Part of a small language model's weights.
Size: 15 layers, 6 heads of 32, MLP 768 tanh GELU, vocabulary 1024, 6.91M parameters.
Architecture: learned positions, biases, tied embeddings.
Training: a variant of SOAP for these matrices, 268M tokens.
Each number is 500 + 50 x the weight over its row's rms, rounded and kept within 0 to 999. Layers, rows and columns count from 0. Numbers have three digits each. The size before them is the row's rms in percent of the matrix's.

# layer 11 MLP up, 768x192, rms 0.183, rows 197-269, columns 0-191
099:526464511462500432501520523391449518488452545472572496514548515474539558396447467552466419587653461492533453449449458471453509418505494474534503514512546530624518508513510517564533469385515429426487436456546522481532458465457425564458402441489455524490526485473572489427488537454421451502467470456457545531467595434578446514577481435579516578482566484474554496488446515543423486529426529500471500452471630497558481472410482565486584510471380464442527446449428488592506508525477452478513465418427446439452482476467478534563456520516523482543451394561595492474475541518522464453
102:452458641422515529503556476562560458526584490575531500446444457507533379498466486517494460494443548532492526455507422529496429483479423539515565531404496488385470445466487481485495541490569470491476578580447613485419511436502555563505571493483551492491458519512619482586506499433503509496536583510467498505463398495523487505502448474432592489504539536466494516461479505448496574396598477483415554568526488570550415555528495497513454569530519489486583512533481527469495471550481566505631478508465482542495486472578486468483466575417547384543588477416458439597439483533550566454
091:470474497452475458445578416432522508550407487422589490457526551424453426521576551483568467419558501524478478543467477511473513462538576453477503544567502649509517476508528588520421474466545490567568513552578528546454493460569534518560460380503587524501482538563493415466443594512483576509396418536522476491438419448529592534553563460581492507471459553629495504529471547529556408572566476451508502545440533555469458502544547485550548534513546507455516466527535642496492478530491414535545472575492456491512515581562474427529517520561540493533489500517499562526465479425515408512
109:470558474438446499532535587462563504565476536471477458526460538481387440475546420500583491491517479476476435543441359407458488481601459564571553413525527488565502481469521585488513446479446434466484539448492542478526473455508570558405424445557415452427389537411468398436524557514470603469557528531442528570519538472552487540531492543499497545443600463504569645487522496485447433503531436557478557520519449539464495411487552555508519454527530564508507503517531493473492560566437605477500449461508489444518519575530578450460542506547450452552537444547522492568582495473506551502
096:510543433531416447473492519478491476450429502517518420575568495450424418481431515518465498443531549475516453554437495502478612468555499454421496446531522522570506407469537497549482556477448535632528623509504575465454474506518460408434457487487445516566450433489552517414463483569434497508501455516481519563491492413470556505414505591485527486478458564581452441541520444417539455447490500515435418445488370564609560544486454459478558597599433513477497429470503493480500483432505403447539456523482533454496491408498466523507485437528465501517465381444522574564488526488422493557
099:523459563551539485439502550485465572441569493521515516582481558466470506516501524530452439538494400562536583417514496472525483684553518481570527516538536427451509489479492569568518418523530390498460541555559531542479503429468497435464447514529509517522588522497428531486539497501485449422478632500471543507524520488498538498422520475540489483553531545509462490447474532486517558558470658552577477489464585559600484489512497503605492529543515514430497478527537495442490510542555483561654496455516516419529485445452593504604561520472521447603568591425565513575479499502563465469
093:425512509484519442449451489532453486434508499448612547494496548478481479481490345491428495513380515469472437491532467457473546553502530325547508529548564567438536512509466444499539518438529586518505555470507475433540548418447427485508474453499410510503548507550531462489521473576529524437530517534552498503440525478468427524523507479556504502476634470436511616524516544471549391485459455496468541457451513512418403441491519500471460562456548519604573519505432545510441587407551498568404468548520443522520570484447571451460428506418497522439452445486546463464526452471435399538
103:454446544387544575490456465504523462473531436484527444508543429609496440502538483485496399428567411518449506513543536482550516532552608456563414468540584510484491553431575457512508552536508493401581524444503493436511505596529480509550501546497450513362537533563451558534533623537493422480480494502496497543427404441550557423578435450464439604579480495476528555522470546485455514638498513547518526471541531545395528497596501506569540489488494481529509461521586489508509617472468500470537541472466495451502438506452532384431432555464537556481478533543488437517518494500472520450
099:446562464524477600477614509466473619551560482487535560522449528545470560477489539587538510559459372557514507436440444477404458483466557500535430510590513476414538440538453465536483410542488597523460369567563592465563449608422478463502473454466438459584532513442415521499593479559593399460499502470552521544518523507497518451532567508507562513501574532525437575515484515483562520553484484541529438482512475550566541474481606513544523465504454513474564464498554534511481440494525437473442543473486604495528500483510456452482424480541510460549495579590453437494471514446412484527
104:542444543595477482530464500394617454557510575455499553530447529503497421554547439435452459505509527514488465546475508510470466484436475499478518572544464563559517486414633546525518441493481468477576549453520641531563527488486434558489503581548471504536477450447476428471495553444468531501511498537557550418384477584540551466435487465519490490566519490512593563428493593496541418563523477537517524432457464385533515481434528457535482620473549463453603622518508439436483415494476496491555521458554582527512491477544485502531468566434535460505439495503523501518467538644473433486
103:474577511554521527512461530474537460487521516472524509598592398510518470480517492430495552585442470497521495495539451473479474501508517544514562459458510413564386519545437514590493497625462435437503493479473608489496419522487539564598483511567530540517553451447466474496528549432553593550434522549444430453521436459480517504505514528518459517609581499461543478597481529515520606473487610540498447410481572543517473466578529501526540416447535603471599422519564404493518485470610556541465495596508528452520585427512465461483542569460462507450505448463406475438474477495539507422
098:508420470475497556523492455519484434471528473480475440481537464530464536507539476474577453485424492493590550558561464595454525557437563489575491464602506440540552496427449561480492441463496436447501583447529482432459518449520475537528461659477525430546497517492482412561531493453403530491432465420533461513462546471462464590460491386448455479496450514493512537595512399531384531529413439444506467531559522410528533433527495423478447446503547504502521519450526531616617495580474498452534519575477512527477464560519475478506552584417539437466405530449511468488556460385465544497
097:440507522508528524544412476495440469616540567397462505395495495425549493484540441563549548453539443472524488582497456420542547524466493516443489521448515471501434478485594502469464448526421539569599482535511546503448468400573443540475536560458443523537429528534583462489484516436474515538479591511375435564543538574460398484474427573468504506560437414541488637450535489479439483477497567537479456566498501467498610439486607461527518445494476484560549462408540531540466447488553523589532437435518493471477560476597496499487505567564589443494492483490578467477465495523468441486
099:573483571486428524435461445380480449434447491442549409377559527447500535463529455504497547527405564428575528501550467483422454550525570403499547515581483411439541528567480414611418508443549533481537545512463519471522570390493441523526522581458435534489486468471529530422503456451536547421469523518439508466484485534492533514533494589433456432489458561474537463503463550529540408562508554490526603537470376486561509527496534401483454532545532528474518449577520522414479546531532536571442464432543540475552534440420457469413504501512519481537507521576520531425483537450544537532
097:431530499473494495553450517453457562510630558462556506562519484648492560475528550521513478473515540531501451509465480462401566409508566424609464518473477438512469465518420567524507488514452502469489443554543513468506509512479463515524602516406512456485559429547539426556509421588471587543414482581552431527464505502498502481428558544530502498446497485555450523568483423479534486565524432539530481516503502486524471546499536513517498457436449558513501475380510522575520477556562476441577454538514514505441472498506608518513520408425611535564509485545509569386418395427405590442
096:596597461434582482528493506406494532542505495552457439564560519486554434574537480493474491441486517506479555543527423438517495498515435581515454423528520585490580474457523475583513508412390488547553474460430469483415427481499480481453471533540508449406372511464493443529473592572484487534494528530626466496432558524457512421522423483511454430456491539506546533415586540510485429549532472445484505556466500530475539458502539510472525553456486544483537497456667506500522511489488467473478441463569495584551445547540561381504469541434458523545500541422528450523483531513603622436
107:480470427504517495408493409433467563478532448512401491499465603509559555603503563456518476536502524533481474425488511392541549481391520414558533468443531522485548500519511556535527385448590461521493509575423516533562412504536446521572453488629448500461512459477525599515413450433515483528538488585543523395505478436516542593471467481494512431529528528442487552566501478453464486542490521481587497508544520471534641488464465463544510565541535439463424559506512489480468413471521476562482558527414571475451574534520512471551474595511515548494520439425416488536458494560580562565
097:497452589482453573427453478510419477607521517467489480464559556478487597496602584504535449457442547552475410410522471462469487482397418497455582413508437549436536441434486496493521429419458446441493515410490443545483566510420505506494533424457481452517555483494519545485574491523511465519503540583361501471512466506481525516567486484439607488461557536510477526465460516456499401481503392455536478467524559518474552523516526491544543535643510442487551407574471454492463478385581462377461526496493494489494553596462544470488436523571543562460520497457539441468453498550474542478
104:551566440527416522411533442438453526457615468505488587433560480624448454542557456445494563506539477493477520442462501548517446534413488581479466543506489444540523541552409389545542481552460536499573451532523517475529456467532503603506513437426436384495531566504502497454590475465449543555455562513428499466417544402460506503467618445522543471572601473523593452460466478495507447445461461583501528551540464480543431502512518533554541431424541434569543476409474425555448504477587510547497561551449475465542483471567525479473540491515464498476506450513415534439500504594525446504
091:465509483555521412556533512466426477578496418559538563490533490496497486401523472438472529540468558445462443464547512552553484503424489465447461484483563506513463433515528499573513544455568567532527502525547565482421542487570597499483517548595558508627558451460481404525440408372484550589550466550518546494600515518416499550465484500455579410470483509479490472613535480519602550544554444474506488480548494526497527480410566525588506475467458603463475493560628552513441592499454528506486545473486511499524406481400486479449561459426514521425456532574546551505538446524459446514
094:375474438557484429539453487484617487523538538477503506407500482461548524497460504506490644467526532569532465494502545533494536504471427576512507523553577498450422523525562506496535442389508450536605487444423470519450539434417625474460461515478414516494595549505500521467420516439564452460531500469452498541474573486521587540515461498609545513494467526525554596442501522521440506464450532473512431440533493575407596408526501475540560415478462571550477414487495551522528568468469485480520449427479455384513460502525589539465506474488535481477487514555408555596564528430466520463
104:442477487443487531555391487564449491505511554528557520503483569563558420584564559576493497447484534471561497560536541399638540560651497430458525478504540468559417537476591630575505462477487480537468492519452459531480555475463418558477439468518445491479521473640537513526501552445517502482468461632442534570518411509461445401491469526477451549477512512488558515454479511501446366546448512443538555475435568481477453525493538532471555486517488519519490553555556459473474532504554411480538538495566430544488493416479549548473519525504528540568432488428488595524479497476404468460
099:557571506445631504503538468444546421481468468531513445475439519503491504499517529508523485460558536486539446463531416531496492608501516419478470422510488568447402493401419576449524463525465504433591446472508519508498508462433500595641489524531560497559547440479536443467544556463464510418414585484517497552488497520505392400477531505458401512500535538459504508477419457407443538396446497563540564470502433531478519509558498492599510538470583560496454436443486517465474502577528547479416517526498507570505470595454507520403540507487419490566448547519532554507409519482393595507
110:504492598473546580469488520508420626550461566484543584444447378477376602495496486517421527491515504510432495516516548538486427445481475489478521501538524542539529594562456507436526533536416550547493481449450528476448466428462502580559536522494483492478505460527499465412432499518494574504489566570498533461401385527541540550530418533485530443531421443527633501513489555525391467431439472440427504482520554486592496508448525458519490580457438424542526506505433518499462403509421482542617422517379483393531504478451467470501464529514539488447439514521466499512466494477438495549
099:541539443486543639461497554411519426532556501524508455464542524582572489474549478489440550520508502490516560413534521526513527556526527514540509500479474567531478527589497455465577459502477435405620483609602548409444498534475564550491513531505541495466491474426473457441439469409511446441560530522526465597481459535548382435524454496504557506417439506563464523403567412424471476603490394491483489518453512493522637468455445566516506458477400448509579470537518521547485492492492487492461586540499587483507467461565426488507414602495522504491496427439471460535483491512584487543
106:455516586484600504512594491519531542443508464584538490426610546568538432526624572456450569476461437579518457452460536405524424552519489499533522469448463435479575507401471539586430539529471564500449579428529604545448419419495535475447530537483466428483524491570498484556514548512455460460442475562413517458523510566431491458477520478460441558552489519484483605480479528390465511500490467588504574414565534473590529408528521541561527520455427456430466460475484440493422521528550472489437507516504552467444585497436500453481464495537539450518539512495494565487501564548569524405
105:485542508518467535470525509482511449543604595553524414512469492627519472496503491510515451530547487526526506499501485530460465452367459465529612454511573576545506460468459469501529493429463544550621502554480488498571486450523542509495476411530506552446421561523483506472506557446487499529488499490447457403483496502553493447418471451482431507509553459557563471579500436484586455539501501548423468543566651437574586594509382501431434584477480468441449595478551438588538516490576506563528474469520524548433491499489487474521426468453576458481491472598464535542494428576624522508
101:535639504552518541434515502525507497454485540474417549492491454537485505526448463541506598460411502539480621503535511534472520480479442482553539539489476505558512491472410472520481485602456408494488520585561443485507523473422504546473452438456531577517467490471427481516573537489501511395485472571514590469487501440467509468509546516492520536571545497587585417487556484521514471438513580442566490476516493435540533477564417451554531463378366469470468431527525477579480507386575431483498515611407536527462584549438599548565432463523432524541548434490522589460417500548509526469
104:539539446429437395534531458630494467412629531530446480425556404468456529488503491540433480519566538543503465497420541477546503546514495485451481528535392494468551553552554470462547515501375435503512422496518495424528496443474584516511443508441437495510477403506590541599485547544490512517443556490555472420499508444534488531478524552491544551570440500572556530529522537433515479399499471555450495565482469443536543477562549491473415553519555474506562508511468590521536535460549488565474472375526464584550465393488503475435472395477608548513462477507411502438507524450438451546
107:501491418444493541526473551549523454515581543498544470506460557391481496579449511516450441539481443463517474519497477444432575465453609481447587619530476439448500513517478521501556445475534518500558594560415499497406499488470536588452564468512458537558495447567431567438529531515548502496416510538541491529423542492508499585495562408497484454559451459394528596518540491516545405551390548495468470487477480565521475492488474463462444455603455486574479434539499538561462532490527467558530543428531439542579555415524417497415519594563505503486482363462463476524395459547540452495
104:518574499417550503551500476473486473403441541540487478525365525515441572508517433493536473538543481527657546488395509584423479440496500507527455623512479551479523508499445504500542504482470532549526387457543528526462455474526551500482476469457481425495491573599548443473527528536446485508560478505420602479466506483496445439429471436446493514491486589547562470421527424409487493422505408519496492587477504597482570532535473431509535483456492520559494595454474527574430469497510552502440417444565481492566527490522555463598435572586571510505479409459513627531484535482472566488
094:484626496521561572479430487552546610578487496510518519487524447526440454598516491404541403499498516527517491540485450504496490567485551452483472490528550531485450443584565491480443474457552540375485462492457519451507453429507480490497484516550475398486550504425538443531456513571530500470484524503553455547545460520507559510527593518533495599567494480533313450463490575561451428434567464565477547462503529495570479532529530419449566494520509496471439592588515583507445458538617466435567503529503521578497551481512540505530440445505473520507472407488427623434544461486566419457
102:473420487574505524345383500517516468454490579463525485484501579477547516559421536461476473487537461502499509425493414484501479522504542448487466565526519462493443537527478493501533581608519532549525588538574573439560491478540535399577505520502549572489437504533437552541515498461567453460543468497511529475591543468538477562520404456491626583488525422613496525476450509527449509451549624499441447529511514427560575535552546490532473475426500506543493564526577516522540479478508456577503459544486450479455497474538564462575429501477474458505623479453566569462419450498574630449
098:415567478502481523493475543633499535555492551459592558525537545566408525531473496438533456392508531529428487476545532470521451520551471564486553399575516531429579570527466538417473462447481614556421468414510482419538482406470606496422506428492413461546498453403485571466497446473569522418527550585521543463520490452512522472522512385438501534439524500452448583533494514428516436461454465495488472507612591505492557519488548527519460588456544415461473509539450550484539554582514463510487535533473445525437520509488488481548494506458468404541545560555436510500545490449498418570
111:508523508489365527483518501476512509589502622535457542321475471506494511535437541484456553517442474488543454466431518556431482542478470462528490553482452421545439360512512527524470532423568547416549503554427469498515492482487588468530462472524445562429588433455456489459468483529548568516545481609532558528537555459466521475566507472366525524524562413509569478421507540535510557482495530434518476492525632454477514524485489465529583445492513540520464471417451440502556434555545540435521533488476462441438469547548430549460446447520529491510508507484396565628483480566471519565
100:513485515440420427445424516553442526491494378452456497502509379504534489492470425565635473565514519465527572446486524503482549516496496505581568577541540457509577509460581509534526448533517569536595567539530528531487457428547517514583434467438493441553562429528453456556520526392513561485516480454525489520601490526560487491536559548527467577414480556443485429548555475465488581498510558459529458581540493484525526512539475606468427567489470554540427510420608593522471521461404527477564514586425488571501567550534439537486423453498479537531426494452520540513420526491475417528
099:490489488498572518541528501405503477515455521480567548516606504488477467493542671505476437555437517524529469469469486604507532545497494449422498430404462541585513497555387538538559505437528457493438480460514409451477457506515634496507462539574516478549454453444502482586422506501541491516483478419494410566492533529516478448530431512509496453532564579549494513540569505459505540482476536428527439500526504457571528528535500380577558542425471492430496445403489513568432488509540581496516471417489436461658491496522390529599435477460526558499533555531552519541543428491422535491
099:553485417464453517495465612478531554545435495471635489551516526563561495515474398489545535542424572448558473494506483548475479457564509449468482505498399454511455539531481569538471507525506525391492465504450423488477558471511524595359475497465536553532587474507524573628517466593467625477543511531532497488525526467507533468497494500530504494486502460507598444520620488449424407471447546577517504529530572386496498577537467475494535429533507570544524508475414535527486465521489537559493471532472547471486531548464501427325477432470487516528476538414523575505495485419512425421
111:506411443466481541465468509506514501544542478481489549508562526466576493405504508545440513527423492447481541546580447531463511395465500554412429575480514506553501491538482462506500495503433569405570512490504575537588520486497584513484459450517473647576386413514473471527438448625486376491452580518513474531469418542545536461557491532498494485471551464496456405469489562553518513520552581482615513536582527472515417421548479434532561557456450362406526477472494540552496482486500518439519493433552469487509439482494473551539436518433488558478517454493434441542505426578402466475
099:412502507464501471480459475557404559501514580436480391601516479483561522491486534486436490556424482467490562485481491604514527430582476404542543544467453464471426493457537499601459362531489470443546563437579500555437525540425484532519492396549473504558513472474476484482512542557498539447534519529462515462485523460631535587554467495597513479563562501554575435515503546497525533463445596501578526476556491522509428485468514509489446394536471529527582498355482479545441561441453399532422462576500487524521477527513574446460478480512487497554546444483459366526516491524437450483
104:571467549463500559475598459493499518517505416502537510425489398508538466562507525478548494488439559527461431526437570402594472513501553489501561541446499501406478472541546476607423487440529517438499533496496557439393446482469429477435465517534519490612519472484529512496462448587517551454484515458449407544435512511509569454518478531500465582538574457461476453475452555523520522471545574530499538590484438543606460427485578454538502496417537494449494417459573592551527511493522539481566582543541472656576475570464531447538602523428521590515573547466430564541481473533516447506
097:471569570506556678533586514462449531429479512490437523563537559450558463518441447444546460511480493569516508510496475555417468591519424455599448533472471582430535524509477565488462519457437465516467420570468452486494499472480565562462474503542519480583445388507481426451542505479496587503458516490523519529457500571618460437478479573498491480580478490486525435486491416508467503473531476421478517410570491488490466476553527512512519476527493570440492433437500545559471430470555487467583591417475443441595420486562553576458497421487532546554422474525601611508511514394487529489
105:474478353523596575495474570433449475612492559478454461476522488539517441506415465483486496501564445468503496608545529578528525588520519507475507484506507468420500531617521491561478566465475483577505528504559506551427518462411557503587517520542584519467525548525546441467565603463526554519558501487557464500434470384499567549423497553477434506387454454493540485498466559517537522481557560489423569497460478435482479515583550525537446501464495418430516401536528434499403475409538500529575550435620517481441500495483505529524549573482591505449527515397551513518446509463434460477
107:477466504440453537493492437505447447467479540517557585491566442572442455460566417507501478543521519462447497568530484476479498621608497432479495548491494557556584467478544448448549518453524533522480473544501522516459474513561425500529513549518551392492464521504521578571492562466543443472551493565515493522465527461383521449519495540546422565403598513498526522500473447550518412495590527484511523486430484438551524423488518542535417587546593575506527577436456458518619518493565607499411527450510474440448439383497445510448524451428480528457431538565483410379523503482472553428
099:571512531524469544508553535376509480413445509458499494501478501526598466531517557484543444550508452452502495499482434522446565543495474513547545473584528531493455455475444472461436512446444470577491437459525528551455456406353512447450585556528410482605472513477523452574529496576525361527524469432473455510436530453548532510535580563476392473468515496533449519521581481508467486547509533493415477497494577588513493578568472524488442555557587518485559437435501520419501386429534534496492407485409446397434465491534474447476390500493577475486547486558538516542570557492483480433
098:453474468503525608527482502491516445521423519511584532505491431484588478436403514535465467552511461529528543551544502496492525413573574434505429532494437552543505438522432570496494446461515493497477614626447522416497475484463626486377465523501512485441444462386485546566532444454523515484468498507542543478441475537408380481542518468521504604569511414408572403538541576494560471461488436463443533615553482480507560505585545473379464494568517502500493516468561522560534561436537469473519440467537492482502575465525566419434510502471459459499498443493483465531532454462518404483
098:507530609580532575506481624474511538508404506528547548495506456561454522555524555513543491542454550438502456454469515567500519485518576553476494547504498501420487532455516456503448480425544410457554536551481527450491529409423546469494518508552394540520610399526464579514516465514494573567534463524531454513558546487487560425477474469477559531453526427484530496556423443450609492498598500424483543490493452418531526470459428465562480583416458546409509455481526512494485553443638481563480494477373491523593506527482464524494469428480509582554479477547587581588441466410490474552
096:614554448504575477518436545542553580458516508524501454530582583396477407406420477498518546518471432509546459413509530531549510541415536546529517442474513538590528511479518479484586519469480482483399468441543493471487532584566523545493590485572488443498503475509436543549437496501496479440556430553376489447458480550517557461522540448369516535658481462392562577461479521499504467519539518584492487482528535438463408446506443473563531552445496432473572518501526530538482441481573468532440582509438489601480486490508519424449450594441425479552512485491541505502550422542479518501
100:521468469482605557483409542483491536444521527522510498454529621430583468548426518491486466470530477534385475515578462540473422570474496600625534530459481562422489550451523508451540513503471524532534521449513534563493569449499489455554568495513519478584545608554419554600521374508503591466463536575491469459460455497528554472489582456468613473540421524558489474579508572489466481495443472558595533467590501524495420511417506520524499559503451555480510515476506468554378608515528558532533552537518446507534452555525493478392521443498521517513501539430527515399443456529430512541
096:554534523528489515498460388484500412487398493595527526460521503553543553438548518476456497570569525436542526529555470472503481585535497503538533494566545526507556499536540428572562466511561501570508522537537466486527471412558528494515472481503433421554554562435462596519518489512527461533467539517466525468530503448422488445556464496529568570461452531436555525471517458481501434377462556523653432484543537548493456553447487575549350485487550513439452463437467499424625531515568568503472480456458552528527473346548427394578526447491604496472530507484579503484502530498468544559
097:495500586566424565426462488525456570428497555543507537511561459476579461448435583492497487463524499537517451532495433595568536530573504490456516470473466549539539438405544488448560571606453455380464564390570509440449516488552498581437508442471553463481505455539579477521440495533463524424497475566499581580503489465502514473612442497495553506512561564517467475461499491516401540497483594602436460524635524506488602496584418489593499515517569510519595472432467524498561510502432513445492439479506547489465547483451471561488521493563555472582506417466492498452449545433563526512
094:424511531434452534467558483527548508504515523509464547510399401494497482497489626510481549494524458498377420530490512561401501429455580437493482578517512525524546429460594474524450489558423503451515548531529454518405539433555494532517538476506539529543470451526447432494479488608500482482615526507502436424418487391512419486512506424495571578564515485539450505462588531437580461524462450656450502510450395478479507443552465461523508550582570563557529449505475471490540441393522481487451437446505541474554487516505527534489544597462445445519462519562478553419565457559496513452
096:552589531483506447509480473557536529411505441408551511505617510490526433462510570409555503546486467477499570467612579479543494547451397500559453541452502573560449577471552461517396532473523486483473477405436547478518459466489471477497541484470535596520489479486475440564519465572546590555460484575483574442467448446519482520527543561506372416550537534490474519547531548481526468458462501444506536530492446398566470563528537525471479554513495522507443559422461534488448448481510475479589477556442527503470510427453609543605580608455513573515534542512446466569386589542537519545
105:461443539523526506527502619455485557558506509553514420436614486519542427523453449489482463504489403496598506454443516497493530544473504533491498501543491551538567535491445506507564470655519538471517545481437602409414520448447559559494472574468538541568514533475508494446543531542448526601467556473386549571467450425454471438445433421465441512614500559607521479394433455424566475534436580514541496502467465517498456440554423456420529567419481454556556483571432531564542540474569521433542520467489446497530502413534488570484474501552540468521536465503478480475585526483522512535
098:397461420538459449458485523482404451477424470463477576543418526475523493412455444586663458528579576418459480581465534515499566506399520436486481484515531463487417408443522479616529543492485408470491510533523448525482539495551375426424514469580452541480510484533451474493513492470506521436458489515472447516484509487506478472500437508424559592540579403432475522546534514507458457511477571450487511599485527380447519449549391438490489460492574543475490481503540533446482420442550482557437486555523471421459502588495512504520583529463494492564420514492468455542443473425477526490
102:434474504606521515564493538515460450486441512469548493519515514546590499455473414547484556502480508438584481586453616503540563503469520508468527562554492570530520526553595521480442520520441456484486529445463486519484572479443529469530481463564559564537516437360475392548530478416578500384512537556421428526425522505539461517478496519476512532388548453426576455527428496475505478459476561447487469557588504539514558509522513448458517380459390502519495494419426519536503475432543502383513373455499431415606500485493487565541540569455500496484544468606448526487492482495553492545
098:523512608474437512433564472494555466559516482579470577448557462524429444593476440515467439462474451467486480478506480532456533470536490596473523458566458492497473474473546462537523570402443611613478443471561558495455590533486519473558488493623469519543453541471429441518459461461511555406505514505472471463453493529562577519452487488487516471512498518570554497501475487474530497400498621516463485462564463473423593489550504523503485634449481574527425484537537453539460470508622419580453462537444517527474569466535513523503374586507465531470530566467418618479562473421551498544
101:509499576475463584509489466479530496544526567506609517565401520541501462434556561546588504513465530494397466492450538511541431576570519567573544498456475455554502482496337489476560544534435504520514448451515498418558517469500538521467448460473542492553520542512504491420560471384603469555453545467391473522465501518527544488519471435530510416559451411492498563493564508483501544448609524448550504433514535466525488423539482489407477603415434563502508519548547582423515539491524472540460504464539383451435476519457527539525556514479392555478495454535449455460411475556481595572
096:505619485494522549411538486592391413504505463506529545431521540577432423536491489486489480490472438572552446509416500486572465515474472527521473552466550442431545539520539500472546575480502463563628513531405532442481497388468592456512511461481443453460442458512430462400503558456548542433486487517586568522518539476407549517439548477469544450521385488514474540491511414544498420490518440442503543420503545498488426524533525439529437440522585387530507493499455522458562518639550500516525577527478537577460511466522518492473468575532460517478464424511507520492420610487554418460
095:518520422538402492433515541455498499519539563453483469491537498499451472439454462383537505528546561515426501499474533523488509457570444525482590526460616478449475620509520502563434493489561495525576462435541634508491423435484571557463467508496492507442450503459498490526496409622593472463519468457395435528458511517536521507453509493632580498496430428464563514530558539388544488467405486455401429571538465488522530498452477442534452472375429464481531479516522572489562505537448379447413514501521487514543462459484582467474516496432486512448522533516450430536434424481529462496
103:534445582441504460539575580538462512520484531419520519431527447548425470425501493405455534480501604577466451487427503475509454540448480457423535515487431423445423514501516419563482458528564552579463592509540465470489531455429433548436521533469567465575449429454429518522591577402568524505498419469397476571392477394489589508464503464498555545464496499554547495432428456520532454417503444464465476493565508456530524545487484413479481460427495531419477494492502477523502473468491541547502500439437543386423515581452549551495446485517421560432550469439476497590584510489513517501
105:378435490427532530510422475460534526482484573429538405535513470568467501522502622464424456497480541528467461533575443598572547460493502507504557501432482524512485386463489467502485487508437462535548490544512541454484528499647563458489474474526462449523494529449488459582513507520477480528409439514547482549555398469546501539536541512413529419429506462465504448534549421563413553478497455520512443549548539386473532545554568533612507493437464502485479509470439448531476525528502469550485577543482492474434324367500478548527601513515506545517598477509498447513407458444457499501
101:436508426465500496517509507543521455419477593545532578495483472510470477480517590487456520498393400447394472516487483516452449526528628473569508445552472526613443526490475496451493535489497517428553531533355553531509452443504503584457467497501572505520519550437538497501527520412492431573429469578503621530518542554505530519576481468486471481522453503518559471515516449532447503386529509511518570462532549587563388431506529588524486437468430469599424462491482535496402463495487443500461501509502521464445498463480546524456536458400487476442600561425532455503458553444387607477
101:548445511441515492525510508476425455463442416480497498466557537538518489486588557553474508566479495492480486451480418494491589514443415447516524498529467416427483554543481460489464502454444505518554579468593465515481504496477487539623492459587513629504477486437532470551487526417442516467462517537530533541397624534569491472567479474473453515482525592529462424375515469548492456422480559450513528573446471401479451403487485519433482432518458437459541455402441511501503529457501412450537548598462407354471558476480572550505513476530462484513386585467586476491484439469498501471
110:513431561516487466464574593430528410418419416383517610574552549538519501507484533443471514564524519582603492527489519526486425479495586458594551428468496425556524486575493481555507488528528560625521452485467501464591557549512538487542402492521464536552518516463465535575537590522538465496504445461489527532517475582504472469558488544430564549463478501394477454576578474550365519485551465441418573495568598500462526515471503583498512499419553486522483525452487544548451470543443509516487518545477549541516473472501468527447487481489482579545552564430464588425493411545430497540
105:481399485489464550517530467540453447472542517496519608473426570524485474474521441547497517493547518547554458484510514598483574474487554496361475446468505502439585488544549435581496469422514556501482485490626589437511515409505484427498526470458479482543520434545413361555472536430568553510559585505507540487498512400568450517507520506552512464492462608579534436481467485429502536524507483533545466475445471474509560526457499523548592491479590497419510440500530477556461437446459530455520612431506432587528610512433522500544443569513548576616447562491419516487508549512503495568
102:435438509475604470628412479390377481554463472536594488510458541472545498418531521474528472442531496458454555497419567558505623457477514619514606500523472499559552548584502485526446506479569547475446534526525547469444600500520487548542446468576461429477511480510454516504497536516476534466576502530486421560521553506484501367526540490482509582441539540478460460517546552455524535463485508452476539440464521513514436544489538422445371436524491527548472440500438540484526516435540485444490562443431535501417525492505474418444588492468568455481548402558622452498535553494483438513
094:536425572551470408452433361504500492559499558428509462510512557450529606473441506484526516605538472429583502470490477499553551492489563507567479498521510490466493463508547517508549493515522454488571554449416450482492474486566448549463469463533465474496400494496556502475434458487526520572411471585398441537458439456523400504467437498467474478514532412514427621475557485524464566498513412592370490573454527542506538503429522506483467586504436530390538499495432501556548577543469503500488604484490502598438508585424611482431435537545485528527515456475467506490537589574499481491
096:484475531504532574481510505546503448484583564407392469503550491502548552493517420444507446540473564575463498487476507425464465526514500571558456387428482421482619449518430608517643509443538491461591465558628480437434529561508439484429529534494467486534471529472420497564491458535567471542510486482455562482572529529578519481462476482526524487559557513500523496506540409554516490585495601569420560511592497518492471464474505433438574588518513530489532552469491488489465575553481482526491448446445480447404454423521554502496465460407556489477456497398442389498517496562556442481
102:650475418586480483359540440524565508397455487441519507448504570477496482566394616501524572511465480413535436505472508554478532564491522441510606464568519490442521478534545559544546459487516564505555518469467460479423563464487538484475467521465400530481544468503432462470394485576520583506569507496556465540484470512465577544553483494536542437523398527523546460412535431474485540437508491481452497572493494506530422458541545541471440507518540540473414418497390583541490504566415479522443410550570482554585449537512480431474563501445526474507557524413519510520486471455428502461
102:645562500446533419431551526416435521558500454463556452403558528512631520464611496509519434411503503527528433492540432509472552445526461482501517525494555541475397454486449480539526502473520553440507496402442459453580420478424537494463448460507531471538541478506422498575563510498471558597508559464489474470517569496522492537468417552555534607418413465502569448502544468515483522591490461468515496514506438373495572444569478468475518472482537479483561524392460582553503535424504486536507521533531394507452460493461492429471526547469484509528440516531416603449486497530449550402
097:520498491478486552473598592561444438499484625389574478371468501550443541558476611533452463455501527495548485492427381528511494463519483577498513552471379436604450528505493489428474517442557539484465541506493487577442530507486498610510559533528549606473526540450381554500519511529482565472490443480477487516511461536505554501425422506521400553544600501627453411413543502538527414521501423463459493505517491520518554572470567474523477493488493520430490528404421542509488482522522479428539519606442519453543522522526533477519546503510413487488479465463555529507379541497511491528
104:550444490521495550552472609433399543548474525439554484515531539545435557499449461504497523490508478437543492571488488488514495529562505445496542438520474486418599480514578483554550547486507569577497478472526582536418488597404542453496478544654476470455610426501446450516661524482463505516478511519528500487461510491535496526659518493527511479469431558482551461546453347484481447501456447539535496561435513451536449558526474528465422496470462558470487557431480421630551498477510471561396450538572503514545502553509534467556515494497429537524530442400476479515482465587477507466